python train.py --hidden_size=224 --norm_place="post" --norm_eps=1e-06 --optimizer="soap_variant" --schedule="cos" --max_steps=4024
Each number is 128 + 32 x the weight over its row's rms, rounded and kept within 0 to 255. Layers, rows and columns count from 0. The size above them is the row's rms in percent of the matrix's.

# layer 9 attention key, 448x224, rms 0.0589, rows 216-246, columns 0-111
size [101 101  95  99  99  97  98  93 102  98  92  90 104 106 103  95 100 104  99  98 100  95  89 102 103 104  99  93  94  99  97]
[[101 122 180 154 185 127 131 147 129 164 184  87 147 142 104 118 144 186  96 126 124 136 137 150 175 140 120 112 100 127  76 106  95 157  72 136 128 164 114 154 146 148  79 127 137 104  75 129 131 166 126 171  86 142 123  83 148  92 158 160 112 136 109 126 147 128 125 112 104 136  56 157  55 183  84 130 145 157 150  57 147 112 126 148 114 152 135 100 129 146 150  77 125 101 103 104 154 150 147 171 100 179 138 190 134 127 104 118 180 141 100 169]
 [102  87  95 205 162 176 101 100 150  89  98 107  89 111 144 180 134 171  79  25  58 103 102 126 147 141 109 168 176 129  89 151  94 138  72  98 102  66  98 168 141 120 103 127  96 158  94 122 139 162 138  71 142  86 144 133 136 172  67 136  94 133 137  64 141 163 130 126 126 101 118 103 171 199 163 104  82 153 126 147 191  91  80  69 152 160  86 116 123 142 108 174 119 150 163 111 149 165 103 103  71 134 129  97 154 132 129 162 144  98 121 125]
 [ 37 138 143 175  94 114 198 107 126 137 158 171 108 180 150 139 126  93 130  82 139 140 125 206 161  96 173 135 160 142 156 157 144 128 127 151  44 103 126 150 117 127 145 189 118 141 124 100 125 112  62 125 133 127 112 104 105 143  52 160  97 129  92 172  39 117 159 170 163 130 135 109  92 146 119 110 139 149 153 107 156 114 102 126 110 109 127 118  97  91  96 149 109 172 133 160 137 179 130  93 151 164 114 133  86 130 130 148 140 171 176 113]
 [ 95 209 161 138 154  33 162 162  76  86 127 106 109 151 162 102  92 142 148  99  91 161 133  55 116 108 174 102 125 129 100 130  91 147 101 123 123 136 140  86 149 117 144 108 180  97 172  69 124  96 137 133  71 140 118 124 145 161 154 122 139 156 143 151 104  96 157 142 198  76 141 140 122  87 135 121 149 100 104 156 148 123 131 156 171 151 191 166 100 141  68 140  97 162 123  92 121  71 125 130 113 156 181 135 117  99 140 111 122 156 143  89]
 [ 97 125 166 182 184 151  61 113 169 130 156 137 125 126 145  50 217 131 126 155 110 105 150 136 185 113 133  57 142  94 149 139 145 121 130 131 105 101 120 150 137  77 133  98 203 185 124 175 134 110 146 111 104 111 141 109  92  92 148 159  99 116 131 177 148 132 187 112 111 102  86 103 125 109 126 128 116 177 166 145 133 113  71 126 108  62  76 142 105 143  70  92 151 122  69 149 144 172  87 163 133 127  75 134 102 168 167 159 175 119 144 142]
 [ 94  93 108 148 133 108 124 102 122 127 112 146 153 133 146 100 227 160  78  86  92 114 122 137 110 119 119 137 162 124 103 123 148 156 139 140  90  72 151 144 120 192 151 109 107 136 117 126  96 122 126  83  68 141 151 136 127 102 109  72  80 168 151 184 178 142  74  75 117 146 127 113 107 122 190 140 114 132  93 104 128 137  87 142 129  80 101 125 165 169  96 149 147 124  73 119 177 158 153  98  97 168 107 149 198 107 119 156 103 113 126 132]
 [142  86 136 132 143 106  71 135 163 128 120 177  95 129 126 196 166 135 153  74  79 109  97 189 142  99 150  68  85 126  87 128 127 130 129 197 114 115  80 139 102 118  71 105  92 114  96 159 123 147 145 102 173 143 168 144 124 169 166 134 106 101 178 118 108 147 117 157 130 190  82 135 111 146  84 105 133 180  99 152  72 166 139 161 110 158 131 145  82  91 145 127 109 130 128 146  60 142 114 101 169 177 148 227 156  94 147 180  57 186 151 134]
 [136 124 169 139 148  95 160 100 133 122 133 112 127 140 135  84 110 115  95 134 113 119 127 143 144 137 116  89 153 115  89 138 155 181 115 107 156 100 103 139 163  69 133  95 156 142 133 105 119  94 169 158 102 123 135 158 105 157 138 133 174 101 104 138 207 157 129 167  91 108 154 126 166 170  91 128  10 169 135  78  85  96  75 154 138 191 136 120 152  88 160 148 146 111  96 120 110 143 162 162 217 148  84  77 165 112 163 109 121 161 113 153]
 [111 120 115  68  87 175  91 183 107 127 101 130  93 117 120 123 130 142 140 109 152 133 121 104 112 144 104  92 146  71  87  93 133 103 160  44 174 146 122 152 231 192 119 161 121 131 151 149  97 128 150  69 141 158 167 174 145 115 177 140 132  93 139 152 115 105 102 188 164  75 130 135  85  48 123 151 119 148 106 102  81 137 131 102 148 134 177  87 123 116 128 118  94 140 117 135 145 112 158 116 180 131 129  81 120 107 174 147 124  55 101 118]
 [108  97 169 128 153  88 172 122 111 137 138  72 110 198 145 134 110 123 144  97 146  57 153 145 139 103  96 138 130 111  96 139 113  83 160 152  91  99 157 141  67 179 107 127 117 153 150 189 102 148 154 105 146  96 112  99 142  46  97 107 160 115 114 227 149 114 107 145 158 175 127 152 139 136 152 160 143 109 138 123  88 118 192  77 118 116 156  92  91  93 167 161 114 136  94 137  63 129 140 108 160 140  96 115 149  88 121 162 124 130 137 160]
 [174 134 141 103 144 118 166 146 145 139 108  52 177 191 150 118 105  75 154  57 103  99 100  92 137 127 196 137 163 127  91 113  93 158 143  90 140 127 124  71 150 187 160  99 148 135  80 124 180 101 122 148 140  75  89 124 100 160 116 144  93 161 149  94 120 158 145 114  91 105 142 141 181 150 118 173  86 151 106 161  94 136 112 113 178  90 151  98 138 169  81 170 158  68 133 140 142 119 127  83  99 158 112 130 165 129  56 139 115 111  92  82]
 [149 107 124 131 125  42 140 176 125 118  43 147 111 125 180 117 168 145 176  94 122 162 161 125 144 115 141 133 154 103 142 139 165  92 125  60 143  99  78 144 115 119  72  99 131 157 166 121 148 165  91 101 158 157 193 183 113 166  88 184 192 183 128 123 149 174 143  86 120 127 158 127 131 128 114 115 130 114 135 109 134 118 121 129  84 128 128 140 130  80 132 130 115 135  64 113 162 112  80 119 113 142 121 108 127  81 119 126 114 177 129 182]
 [ 88 181  91 124  51 163  62 127 141 129 122 139 149 126 148 109 136 163 149  85 166 119 204  87 169 134  93 106 163 127  94  84 108 109 121  88 129 116 145  76 100 104 218 179 114 126 146 104 152 180 152 181 116 143 166 139 141 196 147 116 132 141 166 124 126 131 128 148 152 154 172 128 173 157  88 121 118 155 194 104 106 105 142 182  55 129 127 157 137 145 148 165  74 138 131 124 110 150 170 116 137  28 179 108 152 163 120 125 123 120 132 130]
 [215  99 117 150 152 175 157 162 110 187 114 137 105 174 132 135 113 113 151  62 139 163 118 125 112 139 165  92  90  77 107 134 164 132  89 139 137 108 152 124 144  86  87 142 185 124 128 132 109 141  76 116 115 157 221 121 159 127 125 147  98 109 124 148 142 117 158 144 171 101 165 100 178  92 158 157 143 146  87 100 108 162 124  62  83 180  86 122 141 134 109 138 144 110  36 162  92 108 130 118 143  83 119  85 115 107 109  60 146 152 131  89]
 [137 113 161 147 170  95  82  84 105 125 142 129 112 121 105 157 130  97 138 154 106 138 123 194 121 132  79 167 139 118  96  96 127 105  94 125 122 118  82 105 140 125 183 101 117 111  89 153  96 176 187 144 177 121 122  93 145 112  89 177 167  79 114 118 146 198  40 114 107 115  97 147 158 164 177 114 124 162 104 107 153 102 201 106 194 143 102 123 136 129 124 145 135 167 177 129 194 193  76 133 138 107 118 154 102 133 106 190 128 134  74 166]
 [131 174 184 162 157 171  93 138 114  89 153 136 123  80  95 144 155 175  94  73 177 123 128 197  83 161  89 150 136 151 154 125 100  57  63 158 116 158 113 137  71 159 133 144 154  97 170 124 139  51 111 112 133 114 154 125 151 164 155 135 107 108 137 158 151 110 159 109 142  96  86  87 141 119 151 114 157 154  86 137 132 116 116 176 122 103 127 138 144 154 152 168 149 200 168 132 150 117  79 206 105  62 126 124 100 103 114  95  89 111 172 137]
 [136 150  99 154 156 100 139 143 132  84  64 102 144 135 151  88  15 116  61 163 174 116  78 144  83  80 128 122 168  99 126 112  81 117 103 130  85 106 114  70 177 161 141 127 167 111 113 143 176 171 156 108 159 159 130 158 129 102 179 144 142  73 109 146 155 131 157 139 201  94 145 123 108  89 161 117 127 141 114 125 150  95  92 189 105 123 155 139 130 171 141 114 123  75 134  91 139 126 101 136 172 102 131 117 132  93 127 170 122 104 144  94]
 [106 178 145 112 104 121  93 123 112 143 104 103 113 131 118 154 146  88  94 109 139 153 137 140 172 119 103  98 121 135  73 139 152 132  51 136 112 140 164 113 108 117  81 101 143 118 120 159 102  95 117 174  83 141 147  95 101 226 139  55 126 125 163 138  84 149 115  81 160 160 109 155 133  97 131 158 187 119 137 178 107 105 183  95 118 106 159 124  74 119 113 139 101  59  69  88 178  77 103  96 100 122  88  97  93 100 117 114 140  56 126 120]
 [170 141 105 148 152 104 125 178 156 119  96  89 143 128 146 104 173 145 138 172 112 136 177 148  59 169 155 199 134 128 171 129 111  63 147 169 172 137 131 142  81 143 123 169 108 126 148 135 182 181 123 135 155 154 139 166 140 121  93  92  57  45 123  87 105  95 168  63 160 130  84 132  82 100 166  87 121 152  58 102  54 126  90 149  87 181 119 152 105  98  64 131 173 165  96 139 124 105 130  66 111 150  95 195 149 105 156 115 118  72 135 131]
 [217 100 119 122 106 158 101  59 131  85 137 133 125 104 130 110 206 159  98  98 147 153 119  74 182 114  74 125 101 131 149 111 135  96 135 109 115 128 119 103 156 138 151 166 100  77 128 166 100 132  55 153  93  91 123 163 122  95  92 125 122  67 101  39 109 137 146 154 134 180 144 101 175 139  97 166 128 109 106  99 148 125  99 141 136 110 171 113 144 123 129 144 128 158 140 128 118 121 125 147 108 139 111 119 143 176 164 120 133 184 154 189]
 [146  93 143 157  97 110 149 123 154 204 129 128 131 134 129  72 123 150 128 133  74 132 149 115  83 116 168 118 129  52 144 116 123 134 158 213 182 182 158 116  81 139 174 111 159 139 158 132 133 156 160 173 168 141 143 131 125  91  92 148  56 129 129 111  70 145 126  47 142 112 191 150 110 111 165 121 148 149  87 110 163 131 109 123 148 136 118 101 111 168 102 123  76 134 144  92 135 110 140 124 118 147 118 128  62 148  92  94 120  90 178 127]
 [184 102 122 139 120 157 127 167 118  72 161 159 152  83 155  78 133 111 176  97 143 105 141 131 139 107  64 145 109  89 126  85 113 169 122 124 146 109 138  79  80 131 205 110 105 115  78 152 179 169  80 116 174 118 101 115  86 123  95 111 110 103 101 134  62  97 162 145 144 119 189 111  97 137 119  84  96 135  56 147 123 117 102  90  80 116 106 102 142 103 110 156 155 117 131 137 146  84 124 132 161 135  98 135 154 130 105 107 119 110 113 179]
 [132  88 168  73 150 102  87 133 104 140 163 149 112 101 111 166 123 133 135 121 232 120 180 100 122 139  69 112 151 170 169 105  56  67 148 173  93 135  71  86 144  97 196 148 118 181 130 126 105  92 153 111 162 137 144 102 126 127 142 129 145 151 150 146 113 132 166 148  91  96  88  82 161  92  56 110 130 113 134 127  92 124 141 114 130  84 169 120 115 140 141 123  57  89 156 129 126 165 121 127 169 143 119  98  93  84  76  97 129 144 103 148]
 [ 65 108 131 119 130 114 116  70 122 110 155 170  88 100 133 177 205  94 126 120 170 171 136 152  82 143 124 146 157 116 151 146 156 143 124 163 123  63 151 201 118 106 122 155  99 108 212 148 115 190 103 125 122 127  91 140 164 107 132 136 141 193 136 115 171 185 139 137 142 132 108 129 131 150  85 150 158 131 132 126  93 145 128 118 154  67  93 177 142 135 125 177 143  91 137  87 220 150  78 115 136 191 197 153 139 123  89 133 123 106 190 115]
 [141 147  66 107  12  81  91 135 172 183 124 152 151 129 116 133 120 120 184  92 131 114 114 142 179 164 109 115 102  72 178 103 151  97 177 147  99 140 104 178 122 150  71 139 143 127  93 103 118 121  38  61 173 133 110 164 162 164 146 123 196 114 168 156  69 175 149 119  75 104  88 107  94 122 151 120 138 154 164 130 144 111 129 147 153  96 126 111 156 156  93 122 108 152  72 112 149 122 154 141 123 166 116  97  93 128 159 192 113 159 169  73]
 [168 156 153 158 167 143 137 150 112 199 132 106 111 178 151  63  83 119 144  81 141 150  66 165 125  93 123 123 145 162 130 110 124  87 166 117 134 159  88  96  43 162 110 121 102 140  66 164 151 126 150  72 103 138 137 104 153 170 180 114 123 115 124 153 133 181 171 118  91 101 106 188 146 139 175 212 194 167 133 139 172 106 105 140 156 134 153 179  45  96 135 124 132 128 123 143 133 124 115 198 110 109 152 156 128 137 107 146 126  88 101 121]
 [119 133  84  95 103 154 139 153 195 114  99  70 153 123  76 100 114 139  94 162 128 118 158 177 107 121 136 151 144 132 125 181 158 127 140 133 106  47 100 122 136 112 148 140 112 158 104  64 173 193 140 167 132 146 146  58 188 187 174 108  99  51 185  99 186 138 127 181 110 125 159 129 106 206 104 147 138 113 112 121 140 165  77  97 170  99 145  69 187 140 167 124 121 153 128  55  85 133 140 120 118 115  69 113 116 138 131 107 179 135 143 113]
 [ 56 150 175 121 113 146  87 116 114 111 178 103  65 164  91 175  86 145 110  78 107 136 171 156 145 157 116 121 168 133 160 118 116 128 126 212 131 184 119 134 108 111 135 145 151 101  54 121  95 124 109 137 101 187 139  73 110 121  66  90 102  84  69 141  62 136 115 131 125 111 180 102 159  86 106 160 128 153 152 134  90  86 194 111 132 141 120  92 123 125 117 105 127 166 123 125 152 131 105 143 187 144 164 127 174 112 106 146 143 112 108 104]
 [167 105 115  79 205 105 148 118  56 172 145 114 201 117  90 109 166 164 118 121 174 165  95 132 167 131 151 171 100 177 140  86 156  58 112 164 127 143 111 153 147 116 177 137 105 158 134 120 118  89  61 116 130 130 115 134 115 133  92 155 112 151  83 106 135 116 108 131 162 109 157 105 139 123 130 110  97 184 161 116 131 131 180 107 113  48 154 140  80 114 106 136 168 152 128 154 120  76 122 145 122  89 170 119 171 114  76 115 128 101 160 163]
 [ 98 129  70  75 122  82 131 168 120 130 106 127 126 165 129 136 146 164 155 115 156 135 124 170 122 148 158 150  70 176 129 169 115  76 139 126 153 192  70  58 123 130 125  83 171 180 137 135 150  92 130  97 130 117 105 169 130 166 101 156 142 115 124 144 168 126 143 209 117 142 123  81 165 157 124  99 143 129 110 115 129 149 114 158 166 101  74  89 139 136 144 113 130 141  75  85 136 117 140 101 152 168 108 115 147 141 136 117 125 137 113 102]
 [141 120 159 126 183 192 138 124 161 174 159  75 126  68 117  80 138 126 122 169 140 112  95 102  98 100 135 154 109 134 155 179  77 117  96  51  94 127  95 150 152 145 122  74 160 138 103 138 105 146 139 114 147 114 157  86 143 120 129 164 215 157 106 154  93  80 155 135 137 114  72 149  87 165 120 133 101 145 142 137 172  81 158 157 124 184 143 180 124 167 142 133 205 142 133 123 140 151  73 127 115 152 151  86 152 183 113 136 137 170  98 104]]
# layer 9 attention query, 448x224, rms 0.0572, rows 217-247, columns 0-111
size [ 97  98  97 101  98  99  93 101  97  95  91 105  95 105  94 103 103  99 100 101  93  89  95 105 101  94  95  97 103  93  96]
[[ 76 117 136 166 135 209 108 136 140  92  98  98 115 142 146 108 136 167 172  90  94 184 174 102  97 106 141  96 115 126 149 191 202 122 157  81 123 112 175 110 109 153 127 162 133 143 161 175 144 129 146 107  90 132 160 102 121 198 130 122 137 188 181  80 126 137 114 107  64 160 122 107 160 125 105  95 141 145 152 151 137  96 106 141 119 149  77   0 141 134 126 137 153  86 140 161 137 111 158 119  75 133 109  71 140 147 125 100 120 134 100 180]
 [124 104 159 126  86 156 117  85 106 113 140 160 201 211 160 140 132 136  87 109  84 195 121 202 219  96 154 175 123 148 102 117  32 174 138 166 125 195  68 121 151 187 119 151 143 184  99 197 119 138 152 131 122  76 131 120 106  78 128 162  93 110 160 118 123 123 131 104 136 116 113 120 144 137 136  94 134  97 109 214 142 111  54 149 150 110 120  77 100  93 140 131 117 137  94 129 126  81 151 136 129 141  94 142 176 155 134 114 104 111 135 104]
 [145 177 129 126 104 168 136 119 167 168 132 129  99 107 165  94  46 130 163 156 115 101 153 102 110 125 113 152 119 108 156 180 116 105 139 166 183 145 177 109 129 162  82 142 155 132 129 123 171 113 177 137 182 127  47 113 230  92 136 110 104 100 107 125  61 117 139 180 105 102  78  96 152 145 149 110  85  97 120 180 154 154 119 132 142 167 146 161 139 115 110 147  85  82 149  87  99 122 171 125  79 126 147 139 100  93  85 114 100 173 161 133]
 [150 109 170 123 148 138  92 137 199  78 125  80 139 127 114 144 135 165 124 137  68 126 141 105 101 162  95 113 224  93 156  97  63 134 152 131 181  98 132 146 148 126 133  64 122  83  69 139  73 126 161 154  71  71 200 151 111  75 143 116 132 104 118  79 137 135  88  77  87 117 141 142  90 129 175  36 138 140 122 183 152 123 121 146 151 128 114 112 124 135 137 124 130 121 144 128 100 115  91 209 159 130 153  96 118 137 139 128 226 119 131 145]
 [134 133 101 156 156 134  99  59  96 152 148 124 114 140 144 163 148 150 109  80  78 123  81 121 100  95  74 121 120  70 127 142  74 119 136  94 158 113  88 160 121 172 140 138 122 146 140  85  72  91  46  85  92 133 163 146  78  96 118 138 124 141 146 132 179 132 162 115 133 137 109  65 101 155 126  72 138  95 120 173 112 140 157 134 112  96 163  63 134 168 154 169 149 100 136  77 161  96  97 129 174 157 142 147 131 122 115 138 186 123 106 155]
 [131 155  93 159 180  56  95  83 140 122 116 173 132 113 123 173 122 126 136 127  66  96 113 150 113 183 123 158 117  69 133 144 105 125 145 135  83 124 140 123 122 156  96 109 133 146  76 150 126 158 133 167 135 159 136 111  88 104 146 118 112 184 162 147 165 155 136 119  80  56  95 170 116 107 111 103 157 117 129 140 114  69 125 170 178  62  71 113 128 134 157 104 141 153 126 112 146 133 151 101 122 193 171 117 124 119 100 112 110 123 142 110]
 [ 98  77 169 132 158 121 103 142 178 133 104 123 147  72 146  97  94 109 159 126 117  91 123 129 128  47 146 161 147 115 108 149 127 157  59 133 123 133  83 189 162 131 116 125 138 169  75 169  84 126 141 119  73 129 131 148 110 126 140 109 164  98 121 164 125 159 129 121 118 103 120 175 108 160 113 137 125 135  90  64 105 141  97 124 119 177 100 121 203 159 167  60 136 122 151 176  49 121 114 135 133 170 155 117  96 143 141 135 145 131  49  85]
 [215 160 182  84  81 117 147 124 124 126 159  96 102 123 140 127 140 124 139 111 147 101  67 138 145 137 117  76 117 129  91 182 116 123 168  86 133 155 112 140 178 128 144 164 151 146 186 154 103 145 162 101 129 142 163 130 131 136 121  84 134 117 110 144  66 139 124 169 102  91 126 132  82  95 129 155 128 126 128 129 118 106 176  55 138 141 152 114 145 150 137  33  72 198 115 119 159 133 136 113 131 112 113 139  54 162 120 104 114  38 118 149]
 [133 139 170 111 132 131 111 114  87 149 166 103 133 187 148 163 133 193 148  84  98  65 123 112 192  84  57 149 136 140  99  95  98 131 133 180 124  45 161  78  93 115 118 144  92 130 136 102  91 157  77 127 116 141 135 113  84  77  98 149 122 118 116 177 193 137 109 185 136 131 103 198 104  79 136 150 129 120 171 116 127  95 146 141 149  93 108 179 101 104 131 101 100  98 121 169  61 153 190 170 118 152  70 123 145 150 128 174 161 118  80 101]
 [122  83 129 189  67 178 128 167 138 135 147 103 131 141 153  91 206 100 124 158 116 100 160 141  64 108 170 129 166 147 152 162  60 166 167 114 109 148 135  89 121 124 126 185 175  74  76 125 115 147 124  95 141 160  89 115 179 166 151  52 100 160 144 142 113 133 192  91 101  91 117 151 110  92 163 151 150 172 106 145 102 175 157 158 141 178 145  61 166 156 150 142 177 122  99 112  70  95 134  84  85  78 136 123 162  98 144 110 114 136 156  79]
 [ 93  97 164  85 129  59 121 136 139 152 100 118 129  86 182 157 141 163 134 120  92  99 163 152 155  92 136 170 168 139 123 133 207 133 109  67 128 158  53 148 105 203 154 122 121  91 119 136 164 135  67  96  43 129 133 118 168 148 158 131 119  99 135 151 136 178 143  95  98 147 199 141 109 168 151  84 119 104  97 156 186 156 127 142  93 146 148 117 117  89 189 131 117  52 130  99 151 120 108 118 123 112 133  55 145  32 108 103 145 172 120 179]
 [105 128  95 113 137 146 119 129 181 204 154 108 104 160  92 127  72 118  57 107 169 100 191 158 134  73 122 157 138 142 118 160 154 131 135 114 135 144 136  65 120 170 130 145 134  71  84 119  98 148 112 108 120 106  97 166 173 178  63  99  97 115 126 156  99  63 133 117 126 152 176 203 192  71 145 129 116 113  96 142 137 116 160 127 100 123  30 164 111 171 124  97 100 160 124 131 116  68 110 188 109 130 143 131 134  96 131  79 160 152 146 162]
 [210 121  89 185 152 164 132 127 114 123 148 153 179 129 161 129  97 121 129 136 135 166 154 121 130 100 120 153 137  56  87 144 191 155 159  82 122  65  97 161 153  92 114 102 119 122 112 165 108 138 124 120 162 157 166 109 134 111  84 144 129  90 125 113 115 181 132 110 153 118 138 135 160 177 125 152 158 160  96 138 142 155 163  62 118 138 109 108 118 140  85  84  94 109  95 112  95 140 156 133  81 121 152  63 107 105 112 116 164 120  99  98]
 [110  75 185 155 130 126 134 101 124 131 190 194 142 137 140  84 144 133 147 161  70 177  97 134 111 176  82  49 170  84 122 115 114  87 162  79 111 118 159 103  71 148  96  86  86 114  92 146 173 150 178 151 121 132  73 126 165 125  82 160 142 106  39  86 144 100 143 127  68 130 147 157 167 140 144  94 126 143  81  77 168  77 166 161 158  69 138 137 127 100 117 140 106 129 110 161  98 141  84 119 118 163 178  88 164 189  94 169 113 128 127 113]
 [ 97 101 159 161 187 167  82 133 128  75 153 128 133 156 137 124  90 157  64 167 142 164  96 116  96 199 106 167 131 114 151 148 132  85 114 152 113 130 118 125 120 156 196 104 115 162 173  88 142  70 118 144 111 134 147 168  91 131 125 138  96 194  81 170  27 147 149 126  92 189 130  89 134 106 119 163 131 112  96 116 140  91  99 174 177  53 170 142 155  75 125 146 112  85 156 144 146  94 126 176 125  98 137 135  89  81 120 144 121 122 166 178]
 [185 163 181 123 164 115 109 133 151 117 122  93 106  95 109 105  74 167  89 131 131 105 119 141 170 122 131 170 154 139 110 171 128 182 107 135 124 147 107 137 154  65 169 111 153 134 148 164 157 149 140 166 117 183 108 122 165 108  98 123 173  89  85  82 159 108 136 163 120  79 153 177 124  78 198 170  84 129 184 134 130 112 151 173 143  46 201 161 150  54 126 129 143 108 131 102 137  79 148 119 156 103  95 104 150  89 177  85  92 129 128  84]
 [126 189 130 166  85 123 135 158 139 192 134 107 156 109  28 112 100  65 109  90 136 155  83 116 169  71 119 130  76 101 129  97 149 162 115 108 143 128 156  90 141  95 125 118  84 138 142 103 174 123 135 121 148  92 149 165 111 150 151  97  78 174 163 155  75 155 173 109 102 129 130 160 100 111 100 118 111  85 131 153 132 135 115 173 170 141 134 106 153 110 171 133 129 113  68 103 165 176 143  71  99 120 169  93 111  93 102 161 125 113 111 144]
 [144 152  79 117 132 145 131 158 111 139 157 160 188 145 108 105 158 161 127 170  86  42 135 153 163 174 160 135 109 188  74 133  90 134 114 121  85  97 135 134 166 145 143 123 137 132 113 129 146 135 107 137 113 148 142 143 134 136 151 158 125  65 126  57 124 223 116 131 155 152 126 131 133  93 128 154 119 115  85 172 165 141 110 114 179 148 147 124  97 185  91  90 144 124 160 124 123 137 104  88 120 148  61 109 132 117 104  26  96  74 147 114]
 [ 95 150 146 126 149 162  97 187  65 156  71  99 133 111 118 111 129 142 123 115 193 165 168 140 108 110 132 124 138 122 167 141 152 124 186 102 121  90 150  79 116 152 105 168 136 112 142 102 168 126 101 117  95  75 203 113 100  56 119 110  58 124 144 125 152 145 131 132 209 138 166 173 120 132 100 142 107 162 147 150 122 137 107 111 130 122 136 120  76 129 131  93 148 131 156 188 162  91 133 138 111 154  69 177 101 176 123 127 105  54 122 106]
 [104 109  82 136 168 166 127  98 125 166 134 183  90 158 144 110 122 128 112 122  88 152 130 140 124 153 151 140 122 140  12  88 174 141 109 154 166 139 105 192 139 125 114 162 138  77  90 167 150 119 127 110 213 157 134 113 137  88 150 127  99 158 111  94  99 160 120 152 177 123 132 191 135 101 181 191 137  95 116 187 166 179 145 143 148 134 158 120 134  93 113 121 169 139 117 127 140  71 121 142  98 125 123 164  94 144  71 115 132 118 226  94]
 [134 107 184 168 165 118  99 152 118 143 143 123 105 171 122  57 167 126 103 103 179 132 171 210 119 131 101 144 167 125 113 101 121 107 123 153 107 112 147 136 131 154  88  99 154 165  69 181 116  90 106  91 124 193  81  36 139 106  58 159 155 147 147 142 100 148 134 136  99 126 163 127 182 114 130 170 111  99 159 145 113 122 155 103  94  95  82 129  97 180  80 133 114 146 112 110 122 105 126 132 151 140 126 136 170  93  51 108 114 130 158 168]
 [ 41 143 132 114  93  98 116 190 127 102 167 107 159  98 132 199 175 115 152  69 151 131 116 199 117 130 133 110 155 128 134 100 128 130 174 114  87 136 108 135 102 119 112 125 142  83 119 121 106  80 153 162  99 126 119 199 132 115 135 125 146 173 147 127 126 139  72 144 172  80 142 103 116 124 103 154 100  85 196  84 109  76 165  97 103  91 101 124 152 114  96 122  62 143 116 176 115 173 140 116 139 111 152 188 121 137 140 145  55  58 113 168]
 [ 68 109 124 138 113 188 151 141 148 128 102 102 157 121 115 164 110 128  90 109 144 135 153 163 130 143 103 134 131 109 182 155  97  80 113 156 117 112 109 125 116 111 122 111  68  88 178 171 155 119 137  49 105 134 158 160 140 175 133  96 126 160  76 123 193 136 101  98 122  88 141 136 170 129 131  77 132 131 119 158  85 165 101 110 104 127 148 149 167 124  73 175  71 116 205 138 133 182 158 125 118 142 112 144 141 126  77 124 146  99 109  81]
 [168 137  90 135  66  91 103 120 157 123  90 188 165 167 151 157 101 201 131 129 138 176 107 123 121 159 123 169  81 109 155  89  76 126 170  94 141  99 113 139 166 135 167  91 160 148  98 119 133 124 104  86 175 111 148 132 135 164 127 139 186  93 160  89 139 207 149 161 126 144 155 142  93 116 139  87 181 108 109 123 103 118 127 135 102  90 127 170 131 103 170 155 144 137  55 116 126 154 146 167 123 167 149 115 159 111 110 114 135 137 125 117]
 [104 153 143 145 116 147 140  92 118  78 102 152 163 110 135 102 118 126 163  96 136 126 110 125 141  47 113  92 162  67 128 145 105 122 203 142 160 184 110 161 104 124 169 137 103 122  52 131 127 145 114 106  81 191  97  36 155 160 141 146  97  89 112 156 110 170  92 166 117 159 112 122 133 198 150 144 150 145 174 135 135 171  95 112 149 110 161 150 106 104 112 121 113 133 174 156 120 139 149 142 186 124 103 102 176 104 136 179   5  77 123 170]
 [129 149 114  53 120  89 122 177 119 136 169 126 105 114 102 119 107 134  54 134 148 163  98 182 104  72  88 137  92 161 116 194  91 149 110 115 118 132 156 157 176 116 115 134  82  81 119 108 153 142  98 112 133 137 173 122 156 206 184 186 140  77 146  32 142 166 192  88 111 140 115 117 119 114  99 149 139 121 121  88 129 133 141 102 116 101  75 140 125 110 119  68 130 172  89 118  60 143  80 135  91 152  65 117  89 112 183 106 179  97 156 160]
 [123  88 113 146 128 164 103 145 198 157 210 136 124 138  96 131  99 126 105  99 132 146 103 130 140 113  94 111  95 134  86  59 146 101 146 124 118 144 164 148  96 122 156 123 115 182  96 177 107  89 165 101 110 166 101 171 149 109 133 117 123 135  63 132 131  88 157 118 139 124 179 112 143  70  94 113  94 171  80 174  90 123 107 107 121 129  97 122 127 163 117 174 154 118 114  90 171 116 105 167 156 159 136 100 119 118 151 171  90 137  97 153]
 [121 181  89 144 136 146 129 170 118 146 103 170 133 153 151 182 106 136 118 144 178 153  90 131 162  85 102 151  79 157  31  75 174 127 136 151 144 125  96 191 122 109  95 146 136 129  50 160 112 130  99 130 125 162  87 127 120  93 120 141 105 110 170 126 142 116 109 157 147  83 100  94  59  81  92  82 107 145 184 115 137  75 169 137  99 143 126 146  64 144 159 117 142 174  97 156 201 121 111 116 141  83 110 178 166  39 120 111 119 144  99 153]
 [119 142 107 141 111 131  94 138 150 140 141 147 106 156 131  97 108 117 147 152 183 166  84 179 131 120 179  62 126 151 152 186 112 136 157  88 148 131 109 121 169  90 128 145  80 150  95  81 119 108  18 124 169 205 120 117 158 106 194 114 148 112  95 142 112 121 160  84 149  88 136  72 107  71 154 101 124  92 188 113 142 145 133 144 147 115  95 158 149  99 121 131 156 150 154  83 122 112 140 106 115  56 139 142 110 129 114  76 161 207 117 109]
 [130 167 191 109 190 181 111 166 150 125 120  58 149 134 100 126 199 160 152 203 114 128 144 110 138 127 119 124 139 154  90 178  82  88  72 126 128 164  87  99 131 127 100 117 174 158 109 170 135 112  84 126 146 111 149 130 131 111 169 136 120 167  96 209 134 106  81 168 156 138  87 113 118 168 145 151  93 147 160 192 107 124 160 162 128 127 133 165 170 154 148  40 142 167 165 103 158 121 138 104 150 157 156 114 115 153 141 169 188 131 126 112]
 [176 132 135  89  73 106 148 169  83 147 172 155 121  92 113 102 113 122 103 172  94 153 161 158  95 153  66 125  72 128 104 155 156 114  92 114 116  86 120  76 158 108 105  50 168 161 113 146  82 121  94 118  33 123 156 187 148  84 115 132 146 140 170 201  66  75 178 177 163  79  92 128 134 178 103 130 185  77 177 144 123 184 124 114 103 112 127 100 147 104 112 175 105 149 130 162 104 127 155 187  91 150  87 127 222 128  97 101 117 104  83 144]]